{
  "n_kv_head": 1,
  "head_dim": 64,
  "activation": "swiglu",
  "rope_base": 10000.0,
  "bias": "none",
  "init": "normal",
  "init_std_o": 0.0,
  "init_std_down": 0.0,
  "optimizer": "muon_variant",
  "beta1": 0.95,
  "lr_head": 0.00561,
  "grad_clip": 2.0,
  "schedule": "wsd",
  "decay_shape": "sqrt",
  "doc_mask": true
}
Each number is 128 + 32 x the weight over the matrix's rms, rounded and kept within 0 to 255. Layers, rows and columns count from 0. Numbers have three digits each.

# layer 7 MLP gate, 512x128, rms 0.156, rows 357-393, columns 0-127
131116057111133049126101103135136187149123132085136146076127105158119127147111151150154161185094100146172080189131138107114133122102078109172146143185157103097170134145147089179149094136068115145083176089125156120115143095112130119194117150127164067141139135086159147118116146168173157145060153094129137108162124151122123136157118109129146166190143152124149181115147227171158121102080
117120181100124134138120093086108193120142114152192167141154125128181137142162175118151130131170147112156128074184049099081125148146148131150146135133115155112158143156070114133106111131142144129172123184138128105164151084133043140161157149094129134117134112150091174135137141229160159074129063092125161087088106172224068172139176086135168159142110136093139062116145170087148155120065
142135122086182111127094178150150140120170115038103186102166088145145166102144165159177109115103162151116157152135113072133147114101120122133113131116064087117138098119142131119160090122166114116088151151167142102082064141141165126088137150135165101116127188118111160151135139204119079189137155106101128120132127141213155149141092154118107062108152135152168099137114103121085098129104
108094126054096154104104145135097114173129125150156129148137115145075142051158108171119129151172157090133078142092127096178153099159094148137156121152164083085173089098122123124103118162074170133148090102155143130173155156076126114118110098099104169147137153133131163105100138063151110099149191160095124119138166129069138149148111153148128106216111117111147071055139102202115079116148
171123125109099138091143079098144140111132142162145105117126148121132062121100179140153117164140166064123112137140181080092122143112135159168115181113092168094173163095160112131100177110186101091110159129118098123136146135118109151136120156135075134100138060168120079188129150133104152164147102140125074142124076136146133133156112152139210114162089103145103127125100119133062092103184
095176126077133138130142144126162108122123157128184152093136111173153147140125175162123118131134125061178145098183108105143118078172136074125144162125140084095136184136171124158194066145109150101144135104176215103107147068097164077137155105140160125161179127119114126152122129154139092115133153133140144180162145136124118125133197148090107127135051157129151125106096179095144163168169
151134088131142086155175141099118112154121177099082166125146175112105128068127077138081123067132133135111114138153133118183155130127147090151163110142112114098096077159091187081121159118159118135095102117134142099151108134099113119150136167080121151130149097116133106113063138128109132149174144082141107109156186188223102179140074175157095139080109129183121104118159155146168137103073
152169177104133140125098127133160110129135135118111152159089120136113099107143104157156175153129174094076158108133149116171204106103157170182160109162159155079127083128101144087124091131210108066137106110114162049142171105142152116129152176116064154143084104109133127089186162156153084146114127178175148157091117110139171105174158104154178066138149113156173091080115083108150119133132
107125085176148166165104154172111134123112100143105126123163167143113113159073074075114156190105164081127125086091073157116114119144104128149121145134145087102161127210204129067141080172086171135084120112119143097147127127110107105140132128144188119144133129101097170111114171130159045128093149136132133111180142148114056156137122127121108161086119131136139120137054113157129153168136
100133112109084180163101125086140072152147054166133087093143157100172115123144169149193114129125115103148208077147110108123117141107111128132194179052098105143157135141094162110190160101133083167112156138115090135147171165125160136146053133077090104159100097077139156148128084141156128114102058162124115121125165147155145146139096178117128110128113080158126073057094133143105175133127
196143221096140130036115159170121133162146096087146105072182135150153138144148168156098178076118142124089167073071134086107115137138138151152164120072160129090165140077128163176137133139138079133182129113075180058102142104133145165105152112082121135140173140117099163131117144129128097093107112179074108108113138082156131178140125132127091116075119157093117120073138114078171168119149
085162103124143123189166091081144097172191162163072153141157126109173078182129106113123137106165101117144099123148141138123099094141141124104106129205114153092099164122076167129173099168171204117137160152161156116129113116083047066142155120083069115114162138117139136141141098136123164080187124095109140106134100212078090134161136117114139103126070189169069067164158128125121159118138
155167151119113134143122103111100125103075142063142108134117129164121094095106087100089111108106174107090133129165182071080117130086148130098154143124164145112153116120100113121079115133154126077196082044138108141153097151097177141140076139100182138110082093083142128080132129151150150126123110183140101164102080116120149146105134167151073099047127108163161112155096132141110121079148
099087164129144174090096142139091119116104143088184131067133119119135106149134139106111145146161129169133152133185091082141107123086133082082194122083153114171108103112115125137110144100125132071127153079097110113179115125102179151153159156144136120053082129124107094144095114146112103130193084086172159136132112104079161134161145130086152140140170110118119170155124095095086099128127
106145129094194112138089123126119144134109152072160074133093167124127141118138132135152153103211123115106163087150109104179118192041195089115132091132123156123149102110119114166159166123123139155114125173114105114160157103079156070169114133150164138083113156159183177166164095163101120150098150080148158154074117158123136180081107138097126083170069147119198079097131147108162179117118
083162169171134157100107106148134139133102101152047083122095179117166136163100121166081078118108084084130140113166156166106093149134143113134122105153135145113106177192105152128078104130129175157154137127103087157176142147149076074093171180197133126108089156092091154102159130135169094077058133143131156176133144081126065162154144140115189081152104147130143196115135168130166162114161
070111131120137081157200126158131136160162156098166177125073135137090105179089145093120165095126103128122139122162156135143055154099091133170101101143199117077153108183128166117142083078139106100196109110147187178111106105094071134166094165102156112148150093144137111132164127168152099125136146178076150135191147064131131166093074176081140124153125103121132139097131099161130183132114
094129162176171150157122088140069141147113208125146141181164128115105168163125098144172156134130178113113121079101110150085149120143178201147176108114128092152115150193127111141155135150177134151072092079132160160146110142095154095160133108106088173068118166114141194106091083148142195130114108186159081139174177124151138131108144129076161130159126149121142124160134129159130120122132
140072124041130170138164117121118154153116182078104195133153122154126150161123086170130199089142187066086100111142138116150144156161127165139052145109148110151227108100063085110138141138136193134159150143159174123147086125108145141162129094129132111127147090105184139155152115121158129134196102116129106103108094123122138154101114164154062066135108163146098196149143096099155111075079
150155085122164081177175116150096117185152128056109155065141181071122166155141058143132201136164140107098147086174115177155117112110125091135140114133075121130121132119116154121104137155119111155122143144124119089069111130154129142121183126180113085142129110098099087118089122097069164121151158138103168177136126061071084111107138190119115100084142155158115156145086131155096091123153
137113112120167111052124147098141117129118103181164161121212144073127109156166160132126137169088119117135150126107144163087144209089099143107127125168107119084086109130212176141112139133082141172106153147066115166137084163110124120153126100189146131059194175111093091090115104152087139091176154120104157092143168157113124141194168104121134115126138130145145108141106154116148175177066
121154119124095162101096108139161167114148112118165082146165086126177123168129148154116202105124128087075097165135081108103104094107086142181069140115136165118129118102074176104113128064163090096137158145137117131186152099106125128208096119091124171099098109134092113161101144115096162133126116215139087131208077161126171134155189170138160087145175088110115125085088169181163115148126
091086145142116113033096094193091171135029163126112132148133119084137118176104189193134149136117139108162167106152133120076152106105143110209103134096106109150150022079127113121143136162134139111136140136094119127187129114138168148136094066105138093121160131128162124149136127177162101158149105157105156156143117174139133068120141145130155163154057088081153114132152166053165123158114
098120096154136169087167116135148144173154152126089128184141093103100138159087124129145124108087115113130172071106136132141140133142107093118158113107135141114152080141073128135196133154127176132147079123136137117184150081123167089139131197177110179159097106101142178142099122142141161106090124120129140134151087118105112148117119112141241115106113113120169074080115165092105211096180
118098137148103151158201105129085072126153161172082115093138128167126135090082167108169107137164162106157155134113150092144099146122128082136146101113016086066130098143088119144122164122107117123111173115137150082150124073125200076107129148173091108158199132104178147113134171042118084160110155128085131110146150104088127194150051092110113088131108117123152162077119161088106151109137
122095128122170155161112126159109146116065121133144120115147108146133104151118132151076170095106053125112088105080059183163126101103135112123098165109109109182142142097112107147117106154122110155079133107100071165110139124130105123093108124163117097083122145124149164131091134181171169103166053087081093165113104157146089067129160149117121139113135150148108117098152183115106104059064
175100151146152124148100132141161180116098157055088138094192106092141076104091167142115153180160096119124132106097113134141111149110146093078178113145103134097137076078122106145133133135188148140030150176151126048118082106112176173143125114096158063114068092107129112124151138091124189127126106123160159178070097137095105114094133125179137133089159074160148157119066163115132159176226
128207045126108128185168131148137139143128140124099086184090112134184166127167162152148155092164165132123116144127187126175183172123184124131155159165121150111152147112108127101083144122153200111118110189135145133132149043123207037154131107164186149116137131133139103146142060169137121156120134151153144118132163151139125135111167144114121117168120113102093177138102147101129124184153
139151088152108095073170118111090124077131153126143104128132101123156112084085096119091127085128069164143182118141094119160153100060109149172163120120118161201134090104126083109134213110118193105105170142133085120092146130097107106123136123110107104087163087098131156056134132148151120125134112161188081141183147099146094175140153170122134134143150113148119173105117116098144110160103
143102156162173140106128164100101124099128104087112131111101099147139103091098116149095121119151138159123177184137124142116150056123053086175155104160111139057156156117077116159164181101147068177077104129094147100167103153152109148146125134143154142094105134107126146085153123152080137161112118045172092126180110183152102153157115154131142124158140140134165102086108162180068074092098
161152125074107066127150198130103122100140101101106065081121136107122157095053163152167099105090145104091093073123186133109111141145120108105123157124158094117124066123125106164099172140130183126185113172124138091181172074123171136176064067079120190183126156097094134065104132148086089086109087109111118127158115128164080118074144097138152102117141116135136125123143100122160143164114
124133124154167170190136158106140129136153140143149153132135163125167146099104157126090123147112111116181129103136108121147124172046171165104118095068156143144097128124122125087151191109103103171100140088088084157173100077153151145106148115130104119118162122128102149101138093185170108172148161107120146158199163097107109075179169186121092123192132144129093118122165125140138112132124
119158074151090107132131159115117148124133161076145140070075181111167083194149097124100119117082178151127093132125150140128112139098132061104070140211117164104094137156151122114107119132144140116104111111103095105155129081182137155101132094116139099129116081121111096132029079107146143093127158139092108131118145128182118142104071103119138117094049137169094156093113181148084108065074
119121143120118117171154137187157135140126114163112083121134157116098074090149086132083139102112130153133100177125140110120103131156106066133141193115105109123128092155152090118125145146122126130045028057088136156154161097113115109129157132088136161063170079110122128133106126077060079080117131183122091088099077151129147159146118072086140097091093084135147185080161169139113051111074
111130189103115156122122131121080124137103121051097140131159149124140091165213118135062166135145097103103075154147099100158121203124208061097168133150147168106150111161152082152116117075185135166095121141139127101088157033094160137152149109117099148115118097111076160136164114120173111097172146152116165122067115157114121169082121105140114173139170075134159098146150103128070118167203
090084099109160163155125195107155123121184090128167152139089077197136178164133118167088143056137140093134107112138157110198142161107138147127135139149161145102117115104118136139087071184113132121136152216125188176080096156173134129156087142150092140122104113058153120143166151148178182136107133123135155106166118163133102113181104117135134101107165166192090026151114160093167155118130
127161129130093138162148131118122127186128095099126122111157116129129105146133136128070110084123175086159103203133147092118151156132150154101146109167094082087163132108108110158059144125118150166151195203099159110142113088125095113186096104165147098113119144107128088120097144094087143099085167088109148171130106169151142118151104149133073169089092087171149145055154055099155140175149
# layer 7 MLP up, 512x128, rms 0.154, rows 357-392, columns 0-127
133119108119148117103118181134078199125139115096143111124086089178170163157124086133083116150132126153094072094096110135130097134146185096059109136115151180100127183150153129078094109151119129092208146122121152150128191057157148161148179134156098091188136125111164150110098153147135141158048156139106078100170163177078059170130131112167147151180168108148111179119106118082144126083094
089116122103145149151100125133130156059052004152148147147118183103177082122155079161184116126119136119154150103128100107212119095114136153159153081133171090123125160044120181126124149126111095162081101121126084194138114105093136078142132143042157141096205200088173113176156123078123092156203121114118116135130124137137128090052136113101151154146125122137067180066138071109149121140123
130106139135125139078109128128085106134131064079105096122088108132124116116127138134116141072154160068146109114139116124135172151072084136173125183178111122154097144210114160098091143107118117181114153087116140080045150153118062107145131109082089138124112119133170123128176101143061141182136128158143075060089156153164137092110095148113154153079199157088112194147104092120052163122084
187128172178083127121043171113121133087123131101130089157170108136077135138160116188165126043159136092157183052153177106143126136167145168149103141091102137154090096098103101145100153166117110102139161025140153087125149161080127100105060134132124083138122134143124110128116088109132145159081190129143188143112122103149098204193120097150175137139125119107109150173140110098168137139174
142133139090119138101064173161097135166104123109104105143139097148133105123098102097098110168148156142088196186102100100120087138053106119095114122193087115100089114150066089116134132197145102133132145069140109098099126099084173119099147158102148188062075108145105131133097133161145126093121127153131161066128130133089085141076063096132115196145128146064085098117123168111113158130139
173056123066109167155128101118198120118139117090069122134143084179150148148109101143129131102099125138098162137144077167148128092102166145141158127094130080159108131109108143158131096099048110110130170135155152148148119171115162185155165125082114102107148130152165121173101069112151119162122127118110185132136144209137139103145097100068105129121103149212140134098103118184132119103145
087093073124168109125158169161086117108174105145084145151153096116073083165124149092122120139151110184118149120152162113169146153115135130189137142131135106106118150137124154116123152150128102080184136142120153144187153107167109098084130137187127137144158082092094000156117079129162064117167147101108160103102144137106150126066168149184122165131172152037145157120099177128130126118130
124107160094119139088177060108146073132140113108133166130108113133108123104142118154144149138132153114098129090114167131172134149128158105128185111144129125100109144065060159087148078128152039130151150115110149128159182163107091028119107154119146082107060120130110137101087191129147114123155170171135116066116151112078146072153136133165098145085099084163134126142145101133156142158186
134091133181108138074083137083131075134108113098116157140147188168070119220103147152164120129099111183195093106161162100100138127130120138137111143167151141090110176154139139109156116159071078134155116120151072120134083097145169158129118108140083066078152115091121137130095097126191172160127099102187109136124141162144141128154185127145134115089130135086113128150135151070097112131117
070127153172125146102182150158182130126116159144163185152146165140159144155132145086110130076190113139153125106152087121113157155118101133114115085152132145146104117163152197156152143131106127125114099138075130173082123127177064083120098103195154170111149174206092166118097155110125135140096148133117099100162130076151112147085095163140176210144194189143128167154111106123134125130168
142148152151121110139123143083116192119110138132121135177159087173172146154097157090089168134124091083110198140158137120135145104154129125145123121103077141165188074080090136133143083158171144090118088167089069127139118139133144146069184184118129151047110092144094185163108178088105105164112083171176138075084092114146083128132110104123103122195098126169130133066165126136170127136147
122101137093103088104037093141161189126154126122176059109095156140160175151178145136066133090106119122128095193206133137069207112139126151143153135108109109169100148127104181072205124090105135156131128075101140131143141142081089216137108168092145137134166151153108100097148130170113090106150107112112129081157219109129176146143100091095162143136149127112131146106122099104160145124115
153140091164119106191072093175095087144100136093160172185085127133121118102123097122124112124059134097087173123102129182136121115133103117113147171164112121133123059142163102111123124091139173151191127117108100130117104130154138104103123136092169128128103160090224152081136140138181123119068125089104138107106079173239076152101129142166077110080160145125181087093160102155133103071111
112113119147101130137128150065119145099134086148099136136156142162097146180146085108101119094172202126055130094120134164099109095180155138125107121084137124077162087094158156108086161121165168124109179141162114164145102067164117079100132115110163097145177117095140117173112052180097137169167147089155103114150052154127127086166097136113143110150156139101095183134193197094136109079170
152113177149119100136186145056092126110066169173136100143110140088099120163152072156095106169147193118141126132117173090023117073111110101142113162172131145159140127183102147083112120141115133121090169067134167122166124161099105125130124139166094150148080135085103156164122167122125124068111122124152139145115100115109116125142063085040115101113093128096131175081086146103084166151134
191095175123173171097129182165092104130154161134124180064140126112114138119104107111156141121115129136109117120083154098097106141081132153125156155057135120147127120114141102155184087153164161148089143105142076126139082110063106127168112140102133038159148091117140084089126101135085149158166137113153173076128175098105148130107139120085055132084103124146126138143105091126093098083139
119123148110176087114140116107177143132114138154185153109128061180151152104138127174107096070100145089080158119154122103186140101096132123168144179163129106132158139162085090178186134121126166076186125195099130132094064052108143104075097127090148107165127129100140104162117081109119134135063080139079123103077151128156110162178158108153053135136087115141149147114154092145097118121127
088121190077228154129125095139101140159105102133162128117160074083128148185079120143095098150119141154131137089168053128089225115087191226112082118117141114099090137182158148110064114169142099149112130142124110096145117161052154092128104127169084150114136116172194199126143110165165152228151092152118067114145099092117132080114137157071116145163124097076082172101132137142137143133137
144128130102167161151122173105141161087168150072070129149153109101082142130188125110155067143172084126099163126138146110163183075150191130164047108119113151121125191118125149108088117186059099131114109097125145087212097077152104102160126108098144079176099130122135134071073119138125108186115105121118169131201170080053108129163157166151135103121140136087118157087160150158110142120151
145138131124066146140166106078129117123108132065119076089080180048146133111166123096118142095137055087084117103122060159130110097139125185047120067103089132121144133108141145154131121106113114152148184146113093062120149134094093161156111132132172112136123049131060108122120069137091110160081090183071102119207133061099110132160107213103130072130128087154113158153064155120096109197092
149135133128110119110162133143144121102157133149139188146191117122175111144096151078117199129169188073133183118167143113186164179127096096146147085142148136166103140113136091124138133116144104134165084081113122160166120089090169177116123169080093131092157172122108162101121143123137140141117072129117188129189131195117102118118139107124173174141189167068143065212098101168102135136122
101166159106153167152156133145120078106172129075154074124196093158182075108059126149148204117154149121074087186178125187124149117122092087110118174135131063088113136102103135113142086140104112134132182122127150090129144067113060068110076141117146053145127111133079150104175163118127135094086140140117131111106163096123118091106123093126142170098169132172167043128085113086124117138187
142148158127095096117147121143124122142072184136132097111083085161111140119172088085103190175211144145105084142083119086115157165082094190079095112103098108061138127063098128128134076133072096138121147088164155108104085085099148129115140119151151113074184104117106123116068127070145130145113192153171110091141131183114148150085082077104124180105142156144099148164151141119152134129130
114118115148162129092152125179127070142125053146125134153142193114141133148103142141155121153162104100161132119070148170141095115147115138127138108136190185118147192121160135121125130152146098135127116141091148163125137145092072130147133070133140141087126098129080171143117131087142144113138147108132151074117206100132180162124147120105168164135128121160126117129095080132096064135148
169150106134090110159135128089098145101162137109111085057127161065128178127086113122170186131128137123180138089116114151155089176131113160052105110093078087141173095145091191141159197068132117123159112124118184084122122182116086088178125102123110154203145085057126076103088162139113121164144160139153124092151112116153184123114122103135125132107187154145142115120165117061095112087103
064089140154142100174146170182162183175110145153163129091175113128141166135137165044156130118123090137101163090113087131115129151081100118182139107126132062052091137167115177125120107138183113126146118124122162128100119098104129162135094156136178176081082179129133106167119081138135186113173066131108122123085150145147116071122159066171126129062115167127120169134146136080133109184080
127087135138105135092134100120146111111132110095099142138175143141088164023094113187125114215143132134169159064132119187117072094109160127167147149102100124112166148127168131131125177142175131173110080090086090100099109128115122139116092049149102134192132071096140107143109168095147125076122111126113087134119090124151192197188120118109168121132103109096095047164195097181144168133136
102066131103187140140099125121139099137103134138154154138101175170105076147130103154137172097132177183113179089101177124096093120126200207130116087120140133134114070174157109216144088174071158171131131130159131133140086129121114160138119089114126098137102094108107141136129106103167142102133086119166140163111113150109086082119117099210116132082147088154126185102113095138073119085080
135120120128148123097147156124153191099106098160125159087177139132110159119108065093132142121103127158105146068169127119103136071152169161113120088155102097130113157156147145136115111154092112118121090178160193178137107119108094151154055173174221162080156152112182176107069139116117102115169128102096137067152161143171104157135135122100099116084112092195140130126074103085150097131107
176071169102196095139094191084173117164120149096137122114126094138138160092127113137147096099178176130131099124153152108107170102142135142144163095112138156088127122115082117152127116093120087174078082119070123124150157101108092146106052090110121157072144113108149208149112084124118121165152130057132125143173125077079117116083149110158143105131174101173117108088110145119092128139119
163128125136055128135134139160133169070119127155154125068106120079077090131110160082141123104118113145102102125131172117081138165170087085178125102132087122119127093123107117130142166090143076138133118162114087101149185124123128149151052168090141171103099136115125165159108114123115061091091126114210136125114124128148105142084127107161071084135157145158129104152095148107155056098132
141130150136172170152153103113107074122089147129110153178136128077090106150152134094144098119118154136102166101118114159208100148155112138092152090185135122151115128134127122085117133189136109102082083127165164137128117169076120196118091162152118171174167170158126133161148133184125138133062123153062152125093156140127150168073119158159086088136141132134156200120164133128094132085130
194118105099122114153061156135139122162106109110109154206094088118117088082152136149130084124128166104159153221162165116118171120113120095093182084122112130149080108128120158172095157172158120129061197133135171131113147137123091149173167103141106152122122116161112133115147109142110106117103120145152073150048093133136159137149103152147181127122196146194139103119155150185130092133113
106118181103129071122121077132222122147106127154144127142115121176167133167193143130125173168120102174096086156093099075107151142117144122090153094084098155087144106114157130098071097129123186146152113135153122162112130131164118120085200101082106136115163124098172165151204167134132175164111067098109128120153112089110127175176091074070137111123148162093076131159120136122177106145098
112122130122114165122142111113173146085144151178102156108127190085096114114146125170148133168120141134095120143158102102113163123122162139166154102135147132143113165125142116098171151132160168131151194072105157142179141096117042095117102120190187135196209131125099150096110184190123118105197139103141126016141094119147089157140108089124103149112043161110140101103110167036069164198108
154137116101121154129146171101148125117114182073162076125149080108136096146112157113121131128092169122092107149129040081124112152099109106074145166108135167173098166155142064117089132097079107155122114077175136183154140134110145139139104133085125120100128129159169161141139177152169069151119103090202170121109148147149106140219168158153187196085116179114089228121105180169190156104121
# layer 7 MLP down (transposed), 512x128, rms 0.214, rows 357-392, columns 0-127
119193179148076104110134084151147141137113129151095128131128145089119084194143136116148120086151144135088135110203085129147085117119155141070121123137163141189144101128110138147097153103130155172144149161120153103114165147072109107097148105082149218138158097170175148150203086116099191172112080187115128163096119073188105105105142081122139163140126111126081173136079088105127114156170
099122160088094128110146174062083107119117105182165062086154162164137193141196124125162113109147142146145063120055189129182114064170124108118143154126172122128130080069119208100104143077094119109179143075115082088151193156098108102133097074099136127120140074098199099103156087063121110130126078114112166192148135105115149106149118184086092126133106116218129104139143106111160097082143
130105153110140123108115085137157062096137098079180172098094101137101159159173129169158164086149147156120099112112111135028134106166135090148102089103093126119150112163097098111117127071155161115111133125142072150047125122136150052138165165162152162091161093127117115075135141169099107114123129162151115179087145137061090116128168191121096126081122149155127117136088081158104102164146
137175178139166162106111096162082128149091125149134175110146160086115057151099146080132133122172149170097092160175108182160123194119105166144125152085122140131168147126123167150102169093071083193117131183125099119117178219155117101120173161153135108106146097153174108159132133148105096131131080132152150169102143183129087080112163120148144132145132112197174101169139143188123133133126
150152164119107132110120139109110116176039162131075110133111096133138089096094157154111090098105139096152153167089116084108130089106108151135137166119133171106116193152183108175157144108101108167126157131118094154170084098119131181161057142134094186094116119189115116139154145125067145084059076144087124144161122114070100143161139099136120166116114088080070089172075101128131057140094
118074115114170115114100178102112101181170141128197159112162096157129134144117103120138090130103192176135140201150114076124134122197105123159168162124140105071153131093181175175084061150111153168132119101129112105131093116172149087159102189114173135107117106096158171125089121111176077097099132106119084101101152162158097167184103109144117087119097141179100095100106205104127160152112
097092133095167110198107113101099157089203115133170157172159053116118079190143188117148127150134119168130075164145162198122135135060120173122095110147159102142143150121118165116152134170143123140124146145125173194158092084144185098118117167123082118116118121097151145155122127103125108088079135167165185169139134177129182115046108130131158157130112120137112090178130151158197128200206
108111133112135107161177155150134139110135119223090126114116105161128163151196106127144137101123111097083135129093107098086096149229092123161087137148153160159142158143136145144102128093143148167164095134179071166111124140154123135111158060092150088099155119137110159170075150149158139104134130171102197072041107146102097100104095126141107120124131083087099118109088102111147119073161
120137174115105098139115056131121146091085129184142149107092095110109152089124117110194130097093107057196136093127232157165125099173164106150092157130156145118157105138108130126106149084128172102126132106133124177068119197112111123100114153137066177082149124128122121138136137167076149082138114105154097060144076106142079145161071094074149146187097108115139077124150120174171119114166
154110096110180073150108122126127159162136186148089126128137127098095106156100080149130149130088077134090123130139118179102152083107127134054091145124133152108124120078168143124130130158147163167091094166098141085121088135105174138127168145133063163089104076196122130165078116107109149177107114116152101120157072145116147150132127099095114099132128139153139155135130071185117111046160
099121090125146170123048136151092095096130119116103113127113191152096091127099115117146171172127098089081105121129137162122134137123100130140111117147172117091125171134167148179125185151129147063181157152153140159115169053147099112129142102127069133180204154158085131185113089097127125125134113084159152137150096107157129078085111086111135073139067151182066062149143061140130159164100
152132136119148138112140143109127171191091195090102136183152173187117129152107118171156143123102107117140150099116091127150150161090091087138040120175144086095097120190108171129069078058146135136110129157078141187171127094171147124141073143119137134230048143117145129116172142138159122077135154096097088123047154104169111154175173071160106130101132150087177121133130132102084130141099
087158122069143097115138114082105177112096085135162138135177098130127128129136103102136111102084156148163160106115167148165146097154173098145102090116164148130122070154096126118175022139070150104126066116096136122186104158097110163081125108145140178155091094122132144136103108121164148149171164151127108176113146088097050090116094141165116145048124114141124192121162147120131131090224
108176081155106169103131116180180132153120222183151141132121109120148156101144191147114115186123121095099117142115166134174147095130154124178127098181126183149134142127144081101086038105120152140094088120100147104102164154079128157124124160095170108080113170199150121108174175086158072131135069151134092125221184111123100138125121110139086110079080152131101142168132094133135105122117
129105046150120153138077110112156061117171111137077181131109135148156139123153122146150138143195087134161105131104147112134114158143145150144131139105125084100141081149108154157182098100125097098166161182208157134171074107125199161148145115121161164087095093101122121150178153125143152099124085122105142116131170147138118103121165151146094134082160075170074097140118127184110039140156
140076049097097093170136112103062161123142118163161119170154118133088135121157141114188149081185097136165192105187096125085127104119112150124143137144169094121159060137139067085175124115132086121152114182087147155166060130160150100106120129098161141155150141137140088138113141113120181106133110197113139087143107105132098076076101108163140131132133138103126102101143107139180089156139
128138094131080132089179139118150090128151107155165114077115144137073092115109135122150146167104117097182147114190092154068129147135108112118146085143138096092121071114166100112111081076120059192121113117135139148153145128150150131093108065112114100139175122118095124106113132026104151127184193157164120133147122122078140142083083164109131082129155102126121099133173120130168142166157
150092103130110144116089102152129169125148145134176157080166139131194121145147162094133124151181152144103196169177110171201157156199096142171065148178121086138111153161125072084116115205108091151125130173120113132098121128163132158119125170179090097186172100180160195112130119060215102110123114161113175164110174112206158130121126085122077140187129104145090143086165117097080094183144
157137116111130050135118123085166105147164150115126108125098131094146114136142193135133161202146184158077166143178143153080114076125141090185114064160156190140094116137160207114086163122109087143125126130130153223085096161137112145165150107113120105110129064148112156152132094119090091163133135106152174144064098117093103096148115113145169158071118114117106100091197143098173160134074
135174096137091055131150190088117139082065149150125149035139112129105193160098133144153171114198113153127108067136139091255137164048163108100121147086056138101128124156141104177113115156128094108106134074124123159078158171129100140150103132157116070146095108156098131171144150130084110133156126122090153122143160088101131150139168118116140120101113123092136191105103160111161187084166
109129122149054108123071153090134103133111123158136125169116158110153125178177102129127079144105144138191143130064164144140061147141085112082152115131121144169112141155133113143169055122117206151175123080114097193112162172118136107130105166166092110156179090145096106124146152143171199100084102084145178143137159081034128097139082180107136133087184095107133145131137129153140089141142
116075147118063155107082116163060210127146137118147114133078130184102102130145176173108106112141146187123111148138108104102144084094099178186076152167128144115085153178194166176118156121077089094098133135147123163122121189127107134108110117114114164146079125071098152160119118144216133125119143090122118088075122098105140127195046132112114092141112100154168119134111086157085084147175
138154147099181112124146141068185095148157132226106144117138058040142147141126129132119128105162126166110137148202113164126143192191154158138184127118126152107119092117138164114117081109117083105114149205099100079161112138140090157136151111140126107105107129150067105105084114105121158142172104101142158144107157104088178193153110126157130153163094162177103079096147135157124097126166
097173145085124091171089169137121056123104146125167160051157123161124130116182095154165118113133132115053136169146097112102159139137109105104085149135135118091088113104115181156150177135169105197106153111164142142166128113128133139112168092161172121074168085126165084153167086153122129103161107127125132151117164158121124070108114176113186123152141100145154175157159103125139119116116
128132116199106092139182134107184125111103145126091119086102139161163177111164137125079127132131158135220101195138083127173179149148039135141154125122148169107128146131193093131162141091108123149128125147165088113112136147101141171148139169095102061072076138116133105112159120117090149063153127131144125131056106130091086098162131192169145115103108122177112093137170124108150094158177
158132150069115081141108139104113107117088157175104195093115105051067127148065134105088081141178127131126109182127083120164186111127179157140045167077161141165087165154148112130171087132136088126144102151141169082122149132135139075161161142178113164104140163083180127116095100167172092095227134158134143091126112101174073156109170095095076151093135196139112170132097107102169126081134
183144128173153149088114117180148153130083117094169116167086137116161179131138091163126084085081137153136124101083132136078139144141136156126081120176137128126061165149168120126065175101115155114158088064142099171085182091083047036106162197099111152109126127118162122117152128100086123112127143158105169135127132137204113120132133088119164097158083174145087098153146155055131119207081
102145133140063141204095083097188156139106158109163087142112073143115109190160139180142091146081227148112112155123125102124131199087155127095091169141131129137141142138083117136145128118138151156152178180145109155112088072120162168143095102090123135090076101084129108114139105113166133150098102078145131113188135138126126111087109113100119135164129146121095114143094107100083104178123
100106153169113171129133153155154056088123085111154136019134165127145126147096148110118116125165171105158129123151137126171142154143155127130125165098120091186127092135078144117133133112212157048149209101115133101115140103120110200082126148125090073169118119113108100112129106114132085128090096110170145130115151103096132142189090135109138049136132145119152143153130068175166166086109
086139121167140100109147135133095136127107065156127206151097158142149174102154114196100122138135071085121201172129110171098130140099121088152169092139138180146131149114109148109075149112174160058093159083122133153076119140088133151141169113144109120169170105133136080122166110140077081151092093121097136102139130090137166188161165082131104128119121145116074079112136119160152116074092
134136152124134137175125156133112097153120156098137180098131114150159155137102169133147104139141141136131127071142131180182091117167123206150173130171112152133133094120129128139175090116074142171168116150110085137095100163145153115151130084113150109150179128076128139180137172061111125138087144126119167119135205154140135128146120128102097110142047086122120105149141124125153158165120
087193127135139172127157177133096143110091112096151144135214150164153126151054134144115087150167085208101142127097152146099148126111119113062145129077136099108159142145121099133149145128107169175138171125092165129155173079127165122134142114156124149187124083130172081146112132124077164131198118135118159097164104080123104143120136114119161118134146110088107159126174111143104146140081
116164080111075120096114149101153151161089148088122120080132129118148100154103174126137136137197165130106188121171094084063140141143114089118101147171152166124116128120145112124179099132189124086108157119168080157133139119085131149152135069119110112113130141121157070127053099145134142081107128141125125145214097086126124086105077088087126091177108084199071144126187194141162169111133
068124121134137120159156209095112110161110096134163161141054123112126122102188095062144172061108136129103132230129126108159128083118080079098124075087140103173115098134083128085162145123063114111126094124096110162168113132104145170170146184140111173169136130120135110148166116142179069195196060150093116116029107074066159145119080119130144100127133146172144177123129184146149123162127
118121176175100137167172150137159170157144113100116107101100111194161144119169154084114159124119127071116074105101052084083153207164100111155161225120117122095118156152092091110087098126156105084095118161120109109126158069057214112129095136170153122127118148143130151109150136137173163129134137041129123129070160206123148131099096135053105158086150187124155105150163118110139129142114
138136124161155099114100132083153148100150129142105126118067203155150124137123138176227134153111158145163169110112147126153128134121184065164095114087150102159133116071131110109124208066093094108143118121149129077090210153096102125137136117104104094104153111099137142158113087175179131151186109137103154130093132111124097048128128111225127137125082178069088083113063151097169114097116